Weights of a small transformer language model: shifted keys.
Each number is 128 + 24 x the weight over its row's rms, rounded and kept within 0 to 255. Layers, rows and columns count from 0. Numbers have three digits each. The size before them is the row's rms in percent of the matrix's.

# down: layer 4 MLP down (transposed), 512x128, rms 0.158, rows 163-187, columns 0-127
# up: layer 4 MLP up, 512x128, rms 0.212, rows 164-187, columns 0-127
down163 103:117060123116117128097137113107114173091140122102147127112111140129106133136120076152120187115132132107120145132178146123124142148115113117089131117115126113134127089089123118094106102136120139145124063068103145136126107142141097125150150098120063103136189128119108121137126063139133151104106122114129151150155140140094116175162119111118137127115142146136088138092148155106124125135140
up164 096:161152142097109115050142144141139159105160144110151083128117137125146136101125136125099157143135118111142115164107097157142073129107136081106106134143100102081137145148144092098120163107141087155108103117134129147088123105092098116155067115130099183138104137125124100108124085119124118150112148137115137135109137137099132114089107083139117129112126174135150132112098136096120112106125
down164 095:143171065111156113128165141077132130107127113119138090106158135121091153158109157189150189142162132141116167131145112131103124105117082088137137162133152141131138097119079134108136147133116139116085125129098132136128108101175117117120129133171142168131133091147168155123138125143084125128154132143152155149151139120156146129116096178107149129113097128155123149117159137097127150126129
up165 102:103154154118103157138149117146123122128138113086114118060122105144125126141113154134132133100159117157100115149118118142128081152138136091130129084125080095135139105150158134115136103142157163107121097086110141138149124143111169096155117155132160171101142132106149150103124121170081113169104127170133154188133118079122135146122161148134122138091132094121097165114125123167088136108125
down165 101:129084112113134112140087153107096127130157131102129158147129139154115139147164117121147143128147099131148086134152118139140128115124130172139098099134110120102128116120087170152137137096133133131125128084136156102106109101135131180096188111120110133148109230108128182124133123133156158122171101113107100134148114103138120117185107178135148117153108129161129125109126134101134147128107
up166 101:115150154169140135139174161144113085123117100124129066128138126172108145143122160191163130140125174140104095098185104124103113110108133126158100113143125129121137161114122090098099138120144142153146105107097142163116102099151142123158135134146152138120092109129133156161111154107107102163100129163115128134183083127123103158117123135120087112137142113141167130104120145151094092134127
down166 102:118134076166111120145121109121089122130131133123090135108137128122144131127137137124103140115155115113082135087131129124144118133140101108130156162073121158178067115117115171145187090133143154104112159072158126127143103161139131103123084139144180120103086138165117101098102100139116160112116123114137184099122129089151141136100160167172137120127114138119133127113146130118114118132118
up167 106:101167142125142158081110076122106146114147140144172150115145125135143125156126087097114126141145099122110104098146096107121155140125079121120138126132137133081178166169127149154131147167132124148159118155156168148144122088134155130154155137119131130138140165125115117160116162107089163123096141151083087120095128109079140145119149145103164086137092108122129111152136132173135153131098
down167 100:112083106093155114119141143168152108138148171127135141078113128113143119091125135106131148130068123142126111128146122138164164113085146160090137149143158128122146143115130143108152114126123110078146163113100120138090095155137127165130086117140191120157107176110106127112164135139125109156177106154103119175112147152149127090149121139110164147119146134124123139154088113087161124129147
up168 102:121100166142122090119168115147101119124153122112108137127145123136121123139119130149109156148094084144096119086143120111099141108084120093113090139148111148150140094159119169115090181144150122104110149126118114141113099097131135125144143124098143147139082120174067131114119120121100119084181108129152140132167148145150137132153156151130124160141121175112131146110151126150157052124104
down168 100:132113145142148137122125111144142115152157118111134112117143176128122120099117118132148099106123112140132154123062098114133125125155085140116121103187145160162138142144160121107149118120111102102114141151113150127131190103124095142100151169077117174150103121164150105111094157119165158115109137133152097125174144126135108121100150079160149164121144129093136114077128145099097105126088
up169 100:099134114108100100091148125160106095125143080133123082113119137108135090103125144177097133107174110138128096085115100118125130096147117092117079097118153134119083140127147138104137095100142140130140126139124110148148128141125134120082158143075119132151112100115129169124117120140109119206104126140165142109113120182125139149114094122108155162145112081124120090123128157144159144107111
down169 099:123130106168129149144131161133146134130105105113098153081141107141132118139153164149130113120104185116159187151127121150114129157103150143129105152143113121121188144135112141106104088121106103128134104103142100108112171110149122104129190111160135153126156152135122117193107135155145107140163132148146086118117129114130142159070144116106121156126124152108141126144174173138119098117084
up170 099:093177161140143123092132134155136072138138140109176132070109104113110184170139149148109121165156127143127107118126126078109126169150138112115116134139132136135131136136149140152147136140143149132132114129103113123116140138151155109109129145121146158157138139138126131107135118163113131123059168112088174133147166160135142179103133103115158133104136124105147106179095154160167169127106
down170 097:128081133105160140106156099112142145126140100134119094117162140180127102130099071097166149135148105094162130098157146125110156146086098132138132116132137059129102160098169066135101155100086139150095138104133130122123114147104103128129137079096098124120126125117148133128137152145144113155126135108124116125133116118150120135133146134065133163179120134136122161117159124108124091148146
up171 100:128106117137106142142183134160095120118126151108125187138124120115151147135122150157132139125127116113173134147068143133183124106131117135156143170123131102117144093083124160166092127176113083078146130172130132130122092165172165120122116105109162133137110152123120116127113153124155128118117127098148126136148131146117144168138131105107153153145115110161106132128117115152132213152114
down171 103:128126108092112122108107125136110117112140140154118088114134119166146137142153142154104166099179120146144085131144125157119133122109084150141137128127127147148141162107091151173117159136132128114100150051122144124146134125089164121167116116178120119081076096160121104127125117118188123079092112167121120152157110137145104131110140184127110131129162106116141137133145126115156117138160
up172 098:106118163097134116103138146157124103101140133155102134128127129117141122135180136110123135124058116138107134104115098099163101114127117133128140158130146090133184119114160125122173152131129085133124136191110132138175147117087112147145131125087147117099111106126153114116145117152111153146096123119142117144123114137114099106198150085175119132102158114118102102148177118174129116124170
down172 100:153127122116082160109104104092108140108152158159155110117102115124089105118125089126117133133105124099127116115128102142102128132132065138141159160112124154122118110111112178131157079148114137166143120107117133155096116076154177148125091121135079151170113132149098099138118082160081141125115132126144157106123107113128112112138144132182132126136080156098153143139114097156160140102133
up173 093:132171116123124148146105154147134146091164164129117127125118133111097117088160113155150158131127157122115103137177120106110153112133120073089089163115104148124109086085141198114130167129094113119128129136116102127109136146103127134172136125167110125112135099131131114113106112085131180146102134122073131111162127098079107110147090126147168110157164118130102126146143132131095109132119
down173 097:141118135126138142128139070165116126108122125116109152136094124123089130106136073116089164143112079106104144131124158138146149137149190099127173149131124136121125146186121099143091170122128184155150134105168121106080125163143166120139156150117152144164130146130142145123137107126131113138159139160158105138106127148121150157117185073128161139131135129139097094128135142140129110095146
up174 106:116142118168146129112146108147122103122086098176151140110142180064089118140100139109095137128118132102106103133170088134146137168105124074126144158118140142145111125114170143106122131108108141175138144098124088124134129163121144150161164104116132152124153140088114107145129158084132104115108146088113111097101149140128088136137107115171078088109154134133101128141133151146150114119152
down174 104:108116147126124100133108119129147141173121153131123102109117136158112116143159121113097110138109134061146160149111099136154164159136157207165112104159131106152158098128122123138093089097153118144102106109136161142142101163133130138102148132098130122152099114169118149119166097118098108140129128086107040139147099162125111123131158115110155154129149127103116138126108113112136152137143
up175 103:115124119133155101128087170129090130128128110103146103132117133158167117109129165158166110126141076095142073112141105128132122153089102167070114110141156118093130174147122118106104125073168122116091109157185149150132129129118152114113135104096140123132112161093128135131112121133100139156122122156108115125182070146114076126107125086148143134118117115098122117120128151127146139143136
down175 100:128104116161092124128114104122156132125141098155120147082139130132131137159092117150147121111109133103129125144180083071148117090133125128114134147104144125134100118135107124106118113113142116128102153139106141135136145141147086085132154151055056130134089117180168137133179097128150125121129087118077123156121185126146157149139126113141116131075112144102149114102124138124127128138150
up176 100:142127098167141104133110143146158158124099163114173122167152129117149149103098111141184124110157105142152112123144085135100137165121101166120145085118153135145151186157115136135146153124098148129134129129145089117155154170131100101122106116124123135127086136156095114123155091165156161155120178171152134123124140126128111126152164119140133161132061145106135135126109120138137161155091
down176 105:118142108092130102108130119212131128166120130128157110155134122138126138113106161140111088119124170080150151167159105080132140122137146113097147119117132088156122144132130139095135066073105112176127152144123126108127053132084113132105081178099129132100123127158106136133136157119119125131118110109130119152119078159112156142143109145119117095134142128130129146097120128145134138138116
up177 090:187119141146113137114116113144128170095129173088162145118145148095114129143111100136134125140142113172085128125142158118098114096107105160121128154188116136166091113139111135134141166153162148117110145149170127123122121132117072116108161148107114127117117108133118163127101194154174124132154095116157126123124088126117104141106128129185100117175118102137136127117141142164133125165106
down177 091:141151134140141154134138129104105139180093145190140092135162135109135112145138147129153090140137131150127190172129135108125156132136149131138133126148114104128147128075064121128125095116095152157138123105097097145143061117128102154140132165132136113156123150104119094115122117091127117128101113132138118107122112125153118106151109125132041106176112072117127112150138145128148109121140
up178 096:110111099123184132123128139128099137142121103148116119102158158088086148086175128120118128140145125127141074150154116120139185089091100133117173107109121116117151127117144123139152172157102114133173118120176100125150150138080174124115137143149121093139137121155155119155142127116131129136092133117135128097094128098124087128131141141124162115082130139106133081132159080108152102167149
down178 096:128109103106145119127174155107156117143146120135128119130131107155129173058104104121184132118151143101144127103114103134126138109126108127135169158157161150178143158110112131113119057138130125141121115117096114145106125131168102130114133147130186167131113138170084093126140157165099106136106136137156114162143123115094097096091159170110143118111136143104148102137121131138124119093091
up179 097:128179127173118126118139147121101166044139155125155117107138106119128126137115133087128140118072129100124105098156134157090114099153140079124105139167132123168155117102089126112126133121137133114138093115129100105088124114148131162132151099158125118111100097106091100108111104141120090096147125156108099159146133123107112076161136163146136124128106112147118134114120180094161123138147
down179 097:130109146103135108156168136084171084132127122110135142168104166129148117120129121149130112153141161129161203131095163085113127135120099133124109154125129161103089151135157116126120074136140121159175121140156163109138128123149133124126108126067109119116144169120155108138152137140128156185145097100130113110107059136161134163111139084134108137125140157124132145128141133143123127098112
up180 104:126145114112129101147165123152118143129107117127111148107107164133144081139106086114108133146096134126128115105156089102151097155154099102162154143183116087124131127103154129121143129124129100131111110102103117122153148092098125122077132108129194139100140132128082098169136122093122154117140120135090136165125156151117135100110118166080145145155159129175109118109102091126135180102098
down180 103:125109142131118099149139098153166124135125180089150117124126124111127092143111139130139153140122168107103151144073165116106109115107200124140133148143104157138145152134122073130086150126145136124132157105107138129099140115139093146163112150121119092057162127127108092177145168110070148117104150139121119109129103135129119116152133112150128145126162119147099143117112130099174164124158
up181 099:105142128143155142149119139143044113124094158103166119093105110158144140141132166129147106085120150107081103110103148122130089147067112135134126145100164136131152180089111106119157151136160160131157129129134121133150133148136152125170159121132181172071132132098106140113090111148151129139154117100143129124117089082128101158125121145139146107148117110136131141131122154135148124130108
down181 095:120154123155101164070119095140108119121108087119142143113110134145097144153131140130148113129067143140126116123151130129141089142090172082144138125132127101114082150140180101146124114106133144166102158097143142100125124125160172169120107100132093119137154080135152150135160126118137097128119134113092162152079110119118128114101144135134142148142104184129142097164133138121096130131069
up182 099:129158084134105073095132101125121104116100123145129137151095101133149134138116122119140154154125057109151127125132086138134139150113111124151099074087123100102128134117161136124134137152130093161143175151168124120161128097149161101124178132124123136166140174120126111122136112094154128140092147158096155139158064099106087125136147150130168106095137105132138124111104113107145101110119
down182 100:125114170130120120155127167079129144124184122119117114117147157123091147112091123161134139122101101105138127140138161130128175118125070141110136093112129149156106090124068142063110169118139134115125157138163126157116095154110077164119160127160131117152132133115141121096114094107108124153130129148171184148124104120121074135152121124129098124109125099133116138130146153106156103143140
up183 101:117128129176132164133110104148127147094082151193128151097113106185137134161114137153115129133118157109125087117098125150117117103140120140156138075150127160109102124112143129165089130149097139128150134098103134092113120145134079151174135109105129111153108129149157127102118106135157075133129094114166149126156158117129109126138100103139080131126120167100123115088162127082146126159130
down183 098:139096142158092129100187098172159157063153138093107136122141134103113137150120148121142080178138126150149138107142139076141124132073136101086167144139112102106110116136132138111142118158100161112166149138135122124128116120113125148123158141159086140103146133104144119137131066153152137096170126116144167131130167144128118099162132132103136120111140108141100136124166091129148105114149
up184 099:125173106110144151110113127148104182140118112123117106116158088113102111145113153126146126161144111114135117116139123113130132163121106078137160086143117149139097144126097127107135137123158127151132188163161158105146125102112132147121119105143167116163135165113084102155182128133134135148108135102153142140158112146157109182123137148149087138137099111097105167091099144129123128113051
down184 097:121152137163143146142108130138127091136128118117111143139146150158135107160124128136045158158151147109141138125108140130087125133122151157121110138062138079129152159109154146119081066153144131133104128145112093148122102115103144176118109103134136139138118123114111108083125117120133106089152121154095100139109082149140154131177108112110165093155102111110133186127148160124131110127114
up185 108:101144136139153119169154162167114120153116123131125167140134135147104105166103148133108141119144118158175115134102132127133106183127133113140144096139102134177087131130177105148173173134122082113142119112094126078171191138155105105123150126136113112112133107088125112112145110106158096118106150162139160117103138134107108151064149142122131145112128139104145151121164114117126172127107
down185 103:123116132101161141126179142180134125123104130095097119097149135098107132124145104116137125105128088134123128116103110101161147099139124129112112118115133081122151101119070141138134111192124146114132084096125118125138110068117077174101110101120159113144085144105130139096161117146151090121109116053111161142109124148128128143114109103130118152131089154123134147158131110110116096108160
up186 095:090135127106106091132136121135115128162117099144145103112093154102148078109117165124140110083107094139125100146135114108168144127110112166167139156109127092115116125187142132144087133088118104143107107137137117161135134109154116125121129132097154128117100131120129101120143077126107123129133107150129195142148156136085083130127094175098096127116078104124158123154115132158102145093085
down186 099:120141140193150166159122152122100127164161150171113127126155116084146135140134100128117109122105143103137106107114120108115146118089131159130080089125165161132153124138190085125164143153125122122120148117148159088126140162144129128096117130077083168117146098139143106131141173112133128095101094112096160155096134123100130134081118112103134166169114133130148150119146144139128145119145
up187 102:131129086097151166123120099141147120149142129134121121123129175108153099118128148134120139130120143126146116201119095131163158181092123084154150125152126122114146132169126116122170143162148152112098095083171111142121111125115162168151114124115097132116131139117105110157122130075151126136137093152087153097135134132104130088125087120136117149134118091146165133155111104127075120077101
down187 106:128147086081073107109124120111124129130153126086142113145097118142124129120126174099088137159135122137137103095094138140151132139144159130135132157146143147118155131115138113119092140122131114176127123160135144088098128096156108137126093119131128140126105074168133111120148140110173124083095115121107220140134123116153113129150092156122111131135156141093133112142154108166185149145096